Weights of a small transformer language model.
Size: width 128, vocabulary 2048, 2.69M parameters.
Architecture: RMSNorm after each block, rotary positions, no biases in attention or MLP, normalized queries and keys, local attention windows.
Training: a variant of Muon for these matrices, 154M tokens.
Each number is 128 + 24 x the weight over its row's rms, rounded and kept within 0 to 255. Layers, rows and columns count from 0. The size above them is the row's rms in percent of the matrix's.

# layer 2 MLP up, 512x128, rms 0.293, rows 129-153, columns 64-127
size [125  98 103  95 105 100 104 103  96  99 109 102  97  94 101 102 105  97 100 109 100  99  93 106 102]
[[ 99 128  87 150 101  79 127 121 105 153 156  82 110  89 158 119 148 139  83 137 132 107 150 158 149 142 157 160 148 101 122 159 150  89 114 108 131 126 155 141  99 149 120 149 115  78  93 125 115 168  98 138 113 117 118 136 115  91 120 130 145 126  95 110]
 [149 137 130 101 123 124 117 142 118 144 125 131 125 141 119 128 138 126 129 157 105 130 135 135 167 135 146 162 110 102 175 122 124 158 154 139 103 158 151 148  81 149 160 103 139  99 106  74 118 125 136 160 143 123 177 138 175 125 120 111 152 135 112 105]
 [142 135 131 114 129  95 111 128 118 112  84 119  94 141 150 136 152 102 123 111 164 116 135 141 138 103 144  86 145 131 116 101 148  90 133 139  98 140 130 175 118 144  68 127 108 108 134 152 146 112 109 155 161 155 115 174 144 119 142 136 159 123 131 111]
 [143 122  89 134 135 105 115 143 145 131 148 139 127 149 128 115 145 144 111 110 115  96 155 107 128 152  81 111 106 109 154 147 155 135 129 113 125 103 121  95 142 152 173 120 141 127  83 114 136 144 126 164 120 120 146  95 127 135  93 114 103 159 154 127]
 [163 159 150 136 104 122 158 118 118 131 116  56 107  69 135 110 139 188  81 161 126 117 120 133 124  84 116 135  93 163 136 156 102 146 124 113 112 165 149 121 159 118 131 143 133 117 147 151  72 127 140 116  85 173 148 108 137 138 146 145 147 151 124 119]
 [150 111 158 128 106 128 131 168 115 161 164 139 154 138 131 144 109 131 129 134 137 160 141 126 113 131 171  99  99 120 130 119 133 152 140 145  91 107  91 108 177 106 170 123 111  97 131 131 114 147 129 102 105 137 117 151 117 121 127 132 136 127 104 157]
 [146 136 129 140 111 140 100 150 144 129 123  91 156 149 129 152 170 140 143  75 131 120 113 157 116 154 130 167 152 151 108  98 154 144 101  98 132 121 161 160 149 124 148 137 145 134 148 133 130 162  95 131 171 110 140 129 133 142 140 137 146 113 110 123]
 [131 130  95 111 115 125 149  90 165 122 139 180 106 135 122  78 102 116 112  98 132 146 147  92 135 110 125 116  95 114 127 155 136 123  98  74 133 141 177 155 149 122 115 127 116 125 131 173 118 137 122  80 105  90 147 135 144 163 170 150 186 136 110 144]
 [137 162 123 177 161 106 147 102 125 163 127 100  81 130 143  91 128 146  81 121 157 117 115 150 101 130 131 146 122 154 140 120 103 149 125 151 111 102 123 114 117 132 107 162  95 128 142 143 146 132  73 152 121 139 127 109 127 150 150 177 130 141 131 128]
 [144 131 156 153 127 111 150 147 139 126 105 104 133 165 165 131 123 132 120  88 160  79 157 126 144  99 106 145 119  78 105 162 144 151 130  99 127 104 136 122 129 177 132 165  98 126 174 142 138 117 104  92 113 118 124 115 115  95 121 133  97 122  97  87]
 [178 140 151 122 123 116 144  99 168 120 127 138 131 128 155 113 140 141 123 161 108 139 143 120 105 154 126 106  77 134  83 152 167 136 140 164 120  78 128 154 149 121  97 115 151 146 155 137 116 139 142 113 120 156 144 151 103 167 125 116 111 179 109 174]
 [142 177 141 126  94  80  77 116 130  97 116 132 151 143  97 126 119 104 141 161 176 137 137  83 119 139  83 148  83 145 112 117 125 105  95 110  86 143 104 120 118 130 134 100 133 154 135 125 116 150 109 112 174 135 117 129 164 146  74 129 118 166  97 115]
 [ 97 111 151 100 133 109 161 128 143 124  90 107 112 124 114 151 135 147 102 120 150 114 125 159 128 141  89 117 142 151 100 174 136 119 159 128 129 147 114 151 120 174 132 108 124 107 125 107 132 123  95  91 142 130 155 143  80 149  99 142 144 169 185 142]
 [138  97 141 167 113 145  91 111  93 126 135  66 155  97 120 143 127 116 170 182 130 106 130 153 152 144 156 161 130 149 125  97 134 110 112 139 128 138 107 144 126 128  93  96  64 105 127 109 125 176 131 153 111 126 141 133 169 136 109 118 137 127 123 112]
 [180 138 186 154 146 157 143 123  86 103 158 118 148 140 125 106 111 153 155 101 126 129 171 169 120 129 162 131 145 141 142 177 139 145 124 128 128 139 141 110 118 165 126  95 117 155  95 108 144 123 137 165 151 135 150  96 157 145 144 113 194 119 140 155]
 [137 139 117 145 134  98 110 151  92 105 117 135 122 133 118 154  97 118 106 122 185 143 116 166 156  84 140 135 133 115 147 117 141 111 144 104 104 157 120  98 132 123 108 140  98 128 180 117  96 115 107  96 112 189 131 100 160  70 167 121  89 153 106 118]
 [ 77 130 122 159  71 162  97 118 105 138 137  98 132 121 116 118 117 139 133 143 159 111 148  80 165 113 143 147 123 145 143 116 141 173 100 132 112 125 178 151 143 109 147 161  95 152 124 103 133 123 128 141  95 124 114 115 141 150 140 159 150  90  96 191]
 [113  95 125 158 130 116 120 126 100 118 150 104 135  94 101 151 116 173 113 106 179 127  94 106  81  70 110 148 119  77 126 128 131 131 111 104 131 177 134 134 114 138 151 163 137 140 117 123 101  71 116 205 122 102 124 123  98 152 106 120 133 108 115 118]
 [137 150 127 132 103 144 137  94 150 170 128 146 166 134 110 149 107 118  87 123 100 141  89 165 125 115 157 128  54 131 172 107 104  96 126 159 127 141 142 172 132 188 197 122 145 126 108 134 141  96 136 126 108 130 154 123 122 132 115 140 118 127 118 194]
 [133 127 194 105 147 169 131 131 136 127 144 152 159 150 116  89 128 166 145 148 174 111 125 129 125 114 104  91 144  95 169 100 106 161  88 120 115 166 131 121 132  74  80 113  67 115 160 136  99 136 137 111 140 139 114 141 115 122 148 113 119 144  98 137]
 [151 121 131 118 131 135 121 133 116 148 109 154 132 109 154 128 105 123 124 107 124 124 113 140 187 123 152 114 138  64 104 128 138 181  89 110 164 138 154  93 113 123  81 166 183 114 139 100 127 135 134 150 140 127 117 155 121  63 121 184 116 151 158  98]
 [127 142 143 121 139 149 118 145 135  82 102 135 132 130 136 118 148 142 106 121 175 151 157 155 125 121 115  87  99 151 103 132 117  99 120 104 168 179 108 167 170 140 109 126 153 114 152  97 140 129 167 129  78 147 114 147 125 120 158 169  94 164 153 161]
 [ 84 121 145 134 153 164  85 158 144 122 116 130 104 114 107 130 106 103 160 138 127 135 145 133 117 127 170 142 139 117 137 124 100 145 129 168 134 115 162 116 162 128  80 167 104 110 105 152 106 146 154 118 146 107 117 120 154 148 127 127  62 142 179 119]
 [156 107 134 195 137 154 109 129 105  76  89  90 125 172 132 132 139 124 122 104  96  58 126 147 162 174  81 115 134 161 135 138 130 134 126 146 128 163 130 121 133 125 131 105 135 142 144 151 138 139  78 148 127 165 123 125 117 118  88 149 115 151 158  74]
 [123 138 148 124 144 149 139 128 172 125 134 129  90 138 183 121 119  90 166 107 166  90 128 129 107 150 113 111  57 105  96 163  79 152 159 174 145 129 142 103 140  94 114 141 141 131 161 115 151 135 145  81 100  94 163 137 151 102 156 106 122 134 111 145]]
# layer 2 MLP down (transposed), 512x128, rms 0.0699, rows 129-152, columns 64-127
size [117 101 100  98 106  94 109 105  99  96 101  98  96  99 108 108  99  97 104  94 100  99  97 104]
[[103 126 134 112 108 104 118 149 180  79  59 140 159 114 119 128 145 119 171 152 120 145 126 103 123 114  95 118 118 134 101 123 100 117 105 136 145 122 133 123 128 158 181 133 121 148  76 100 145 104 124 133 136 132 136  88 104  91 137 126 115 145 142 100]
 [130  79 110 157 117 128 167 147 150  95 113  98 143 110 125 125 159 113 121 141 130 130 119 134  87  72  90 113 112 128 132 138 147 118 130 125 134 125 103 141  81 130  84 169 105 170 167 103 114 150 146 131 139  81  79 171 105  98 138 150 114 103 124 112]
 [136 123 133 106 124 108 161  90 147 149 122 124 142  90 107 134 128 119 137 132 120 146 117  99 152 165  97 127 119 143 119 192  92 151 115 138 125  90 122 123 146  94 144 144 104 136 104  62 123 157 123  96 153 121 150  99 140 131 127 143 104 121 109 152]
 [138 166 121 129  80 148 146 113 121 142 101  87 124 111 124 153  96 102  89 167 149 137 153 138 163  92 200 130 114 115 105  74 109 122 168 158 157 141 137 159 107 109  70 149 142 123 163 122 113  94 138 134 115 135 146 166 129 125 137  98  89 134  95 143]
 [128 126 118 181 117 135 185 170 124  99 127 151 151 165 125 124  90 131 126 152 138 152 144 104 138 162 146 124 160 141 114 146  95  90 159 157 172 126 163 104 121 128 131  98  95 107 153 137 147 134 157 135  95 148 149 130 117 130 117 133 128 125 132 175]
 [140 133 126 136 105 138 130 132 115  94 132 105 100 104 104 119  98 127  81  94 138  92 105 112 113 164  74 163 100 125 102 124 167 143 171 144 124 129 143 102 106 134 142 117 131 136 146  86 150 107  64 119 132 107 138 100  91 124 119 121 162 101 143 111]
 [145 130  88 105 156 139 121 195 138 145  99 100 113 111  82 102 135 176 173 126 127 152  96 121 125 103 105  89 123 137 139 165 107  96 160 155 112 123 117 111 123 138 137 104 147 131 135  91 112  87 151 131 131 140  82 141 162 131  80 129 131 114 105 171]
 [115 152 159 142 109 141 141 134 149 176 159 102 100 116 148 148 155 126 161 106 156 161 121 114 118 120 147 120  96 125 154 152 127 151 167 167 131 180 130 133 108 127 146 134 148 123 148 103 137 142 152 142 179 130 130 134 168  92 134 121 107 100 185 131]
 [136 106 150  93 133 156 109 124 155 117  85 146 112 116 150 143  99 110 154 116  94 140 108 139 104 110 111 108 140 103 140 104 174 114 124 101 116 150 116 140  95 144 154 101 163 142  98 127 133 128 126 102 154 134 140 145 133 136 116  67  99 144 124 127]
 [126 104 104 130 112 131 143 104  95 146 173 130 134 103 109 171 187 134 101 132 113 118 150 121 126 171 174 154 137 140 141  96 146 117 145 170  78 170 131 132 145 141 120  70 154 148 136 136 124 105 116 149 125 116 168 146 141 152 140  74 139 126 157 140]
 [ 87 130 154 189 164 167 122 156 111 110 121  98 115 145  97 133 138 110 109 106 163 121  98 195 183 104 123 144 178 119 141  91 117  70 112 116 132 135 134 121 116 120 130 129 110 144  94  94 146 112 115 125 130 121  95 132 139 127 113 130 156 120 107  89]
 [158 121 139 103 160 160 175 124 130 139 118 157 122 101 143 114 150 133 171 124 119 133 102  92 174 130 160 127 134 139 151 113 122 117 143 143 187 123 142 126 139 190  96 114 116 114 185 110 121 104 109 114 140 113 134 106  98 115 172 162 111 109 148 139]
 [146 162 111 142 111 126 136 133 148 173 126 105  99 136 144 127 116  91 127 118 125 131 122  60 108 136 153 136 140  98 123 134 137 117 121 120 147  89 126 156 129  94 117 107 174 153 115 122 151 121 144 160 139 139 115 154 152 165 128 126 148 109  73 184]
 [120  73 126 139 137 112 164 189 139 147 116 131 114 156 113 112 145 133 115 137 147  94 125 117 115 146 105  85 101 168 152  98 144 140 108 133 158 177 111  97 135 183 134 136 162 148 126 115 129 125 151 139 136  86 134 150 106 115 106 104 124 100 141 129]
 [114 120 104 106 181 130 105 137 101 129 153 121  92 131 102 179 122 115 135 133 143 171 106  98 159 117  81 163 106 130  89 126 129 109  93 135 126 120 104 149 145 114 129  81 134 102 149 179 117 148 122  82 136 142 153 115 105  89 150 120  93  89 111  88]
 [114 157 138 128  76 143 134 175 105 131 169  99  87 153 116  92 129 158 151 162 141  92 175 164 135 111 123 140 105  95 130 121 166 128 101 144 158 107 191 107 131  92 122 136  94 115 123 145 126 136  76 104 125 158 132 150 164 114 132 118 135 134 167 135]
 [161 139 129  86 163 113  96 163 115 116 103 171 125 150 137 127 123 110 159  87 101 163 124 137  95 153 138 116 141 130  76 104  95 140 112 115 143 136 109 150 115 120  99 124 143  90 131 182 137 151  89  97 116 121 146 159 102  86 125  99 127 124 148  82]
 [126 116 115 122 146 149  83 102 134 119 141 147 164 104 162 113 161 157 121 132 103 147 110 157 130 148 143 118 123 153 116 149 120 158  91 132 136 121 125 170 139  74 160 101 145 156 108 124 161 151 182 126 123 147 140 144 177 102 130 111 147 143 115 131]
 [138 131 133 134 187 140 120 108 111 140 139 147 114 134 175 120  90 121 166 135 125 141 149 112 113 129 167 117  96  64 134  92 114 135 156 140 162  99 160 132 155  56 116 152 130 117 124 123 119 133 118 104 163 127 118 128 102  79 167 142 138  92 118 126]
 [127 102 115 151 142  67 136  98 103 120  90 115 118 112 119 153 143 108 119 131 116 177 153 105 137 132 113 173 138 140 123 120 163 141 191  90 165 123 133  76 130 169 134 139 139 179  93 118 140 146  86 138 110 127 161 108 113  96 126 151 141 128 134 133]
 [149  89 163 131 164 164 129 147 121  92 108 127 112 122 148  97 108  61 125 125 120 140 151 108 130 106 153 142 109  84 113 110 154 177 117 132 109 150 156  98 103 102 141 171 124  96 169 136 120 132 136 116 103 114 139 105 107 106 138 135 155 144 120 140]
 [136 119  98 114 159 149 126 122 122 128 114 125 129 136 150 137  82 106 117 124 116 155 151  68 107 100 119 128 164  90 116 133 183 137 194 142 155 116 125 167  70 103 115 131 116 111  93 114 111 116  74 128 171 170 133 103 149 118 142 110 133 126  82 139]
 [166 144 117 144 111 105 205  68 151 120 117 113 129 137 116 129 123 126 115 140 110  98  80 153 105 109 130 143  85 176 122 129 155 121 149 147 104 112 134 157 114 104 112 125 124 138 108  98 106 134 114 166 108  79 175 118 118 125 128 109 150 130 146 130]
 [125 101 170 111 152  74 136 124 143 134 133  97  79 125 155 118 118 120 167 118 126 166 125 129  78 112 144 128 121 142 103 115 117  93 119 114 123 112 123 131 147 141 141 171  84 141  93 118 134 135 140 151 124 118 116 194 133 113 136 108 150 105  87 109]]